From a checkpoint of a small transformer trained on Wikipedia.
Size: 8 layers, 3 heads of 32, 2.03M parameters.
Architecture: LayerNorm before each block, rotary positions, no biases in attention or MLP, normalized queries and keys, some layers without attention, shifted keys, gated attention, exclusive self-attention, value embeddings, hashed n-gram embeddings, skips across layers, capped logits.
Training: a variant of Adam for these matrices, 137M tokens, 4475 steps.
Each number is 500 + 40 x the weight over the matrix's rms, rounded and kept within 0 to 999. Layers, rows and columns count from 0. Numbers have three digits each.

# layer 4 attention query, 96x96, rms 0.0923, rows 72-95, columns 0-95
497518501587452570501434443429611532481554493465489492518459522546433517466399466519540455478477505502452530517412552488490505469526414453539501572560441496611544585441441509507524565499539489481556495523447507558527486493479575481461582583469565451469549522466484420546412515565456473524
447462432614448564443506555489395532569486497528495527460467463474404455485498521491543577490538537457528484499532452563425488476549589603501455444489506508520512539516531478576520458482548420567414481471554539464461447508512495455482530472446522514491528528482525563466514467490564501497
430441480505435550446496561499429478594449501593536456441501480502460503543539548573521453486461572453502463515571467522385429457570586579521453429387448485482489602481515458620542462439571455522527558454587562446456541478451515385593497482466548498486465538470571573431491486490532576510
492456477486474518458548543567415507519438448503511471468575487477457448489598537461464557472475534499494496504562430519468463527516582560489463460473533511418489505600547521553500452487535482512463524478592529460452495479450485455559491434455509508441436477491553563445569509442548503513
579494542537467547523559468404491493469543586505465528546484519556531573512445425546547521543497456528460484485447501469511496545510383412561539545540502496515540491496476533411521467501458498496499514483468491543521439544493461561458450537491449497524560544473483449564468496518506497569
518478503510525463486481503464478469520528547542512491472472487533541521534466482470521494518510517490499431490514490463484511535550504566439544534477567542507515445480509439485559447475516485536446491490471467467514519512491477515492465500495481548542509490532479529492528432506499567482
496477574433526511491536518446540488489498552452475498519486496511542427527535447450486486536462458502584535490545541450457565508486499462499534457474471453505509484508463532516523478530412497457465421507453487545508570490597518505511479442480495524537467503492497552544508542545501554498
486459487445522535414462493475517556526483485502513525516505489487443459457499551428531466455467527490483454499480500584499471517530542554519507503508535520519516557539488468515511494507598529538489516462542515504465510514418483496484519530460517496453541440500511535470555480516478480519
486488488524565500499517509506529520514517481498486516489495517447503488497465489461493573487501511499546512533481508512513488498502533490435457493497549476522473455480519455490542502464505533501458490464477483452534496541536495514525521489498522515559511501525457498463546471561468499433
533470467467527433525494502453539517467500478517499445497528518542463512497504482472465511462504498502470509549495505502479519450519564470480459545545501528458525556483532495525459492439529485520462531572538463494499480505448534565501520466505467502444451531466519503508540497516546482470
455463493537483577481528488477497520480490470480491529504521502482484453562510511487531564525482512463545515418500498429528508558576521510541485510455511477543446488533478500484548518536458460522512490434502475481505437506490522538463508466522529515549495488457566542513518468521477465453
445481491574535469461545505530490554513463535510493495516473484507485458477476466462490505501523515497530527491485530481521497497549509458458516532505529514509524504509500452503531493478483483528485513477488524564432528501413528539464503495479516463515494497501550567457444515498481485480
555524425449442515481467494520497437547510488478474505509481542460467565444504535518520446451526479467492499519459540601483472492447501481537489469504501484546457532532524491509489498484496516515508501493504515538525452496571495468519513538513482470537530524496503479547495554520508467552
456518545474568446492475509533526531457533468539509512477489496466504475532527521447440500539534490502539495472512545484527536526508512526500519485504549529505457490425522449462532466521499495495431441529512448486478446513513496508476527461514529536514507509530473538438500458487505504421
457433510587458458483563498473432517547520562529436528551474457550488520509493438570558490583502458439515504522461452485499492482459479505466504485498498570524504468462472512546402425518510521486511496482477508516543460583576528525470458435547461478561494466472554517562492482524524506485
477575575466572497537493523521498535488466529482484459513499454517462515427491480549419512455480518592449540545506472494502523465477473462529441467518456445432479572479528470514498495442559482484495559485517530520413541500520508482532500553476497519458480519552438498464442516491541466570
509512481569503489493495536540503474518477488489532453522458502548480531555467459568482598527448538508562514463464548488481488531466553461489480517510488554495498437500507453538469559472486488503474476617453491466536554520491540538469495516394442483498523473507482513491504455511546523421
436468573509498585426497531485530469473465520501489490515482531526502530595475549448484493516509504483523527468454501502502487496503536471487550543491503440480502547504466516495523618516450509430504526538472539512451571425517524466522491494404475490496543476447507533498537493490481548493
487491574466526464444576456498486515480532532571493486537471516520580469521474477454511476537516548480549437486480497538488488503535451508524537494436525540489529486396469493460526442511508518509446478523469488522521456541482501525511484468502516546589522537455490462507568456551505472493
507504516527535523494486496518515515463502535466509474465488437531536509475522576425407474521474486533483534541516525438508507522500511534418527510493562500464447501525488498495531521534436482428440525513510461546488551524514494470521507487462538477461507484527495539486525519492481530462
515531508440541449509461546533520519454506456494509504434493514493537503512539497526389518504490461548515544532484556494480497514433522510480508508478461510453523510467510552480482542484493522537479474552514481448463480510528545512549513515441483508449483508511452511460542531526542542484
501525519552499475480510481507463503490521506510428531542430436642503478565512510477435485459432527494477462537489538542482477535467479532421483508494564527534471508440450517544489462511482509451479465498515494497560548525613481515476471470561465539520513487513518527512534409544500498434
527503493444517531516475536516569440549478442475567503481491504447493461432464518496524481436501473564449471544508470523528499462492516533536471446492448424455496477506537525513445527464500561502545526460499559483499505511485482454554524519544488467497518513505431465522551538528455544546
501494554487521483458484488552473474482547506487533455449509460497524521468477545482457508551510492519524514528477414428535534486506522549452492465475533528439426466467542452498482506459469522499476527514497462536507521531521531491556530474488515529526475514542454491528567504494535486489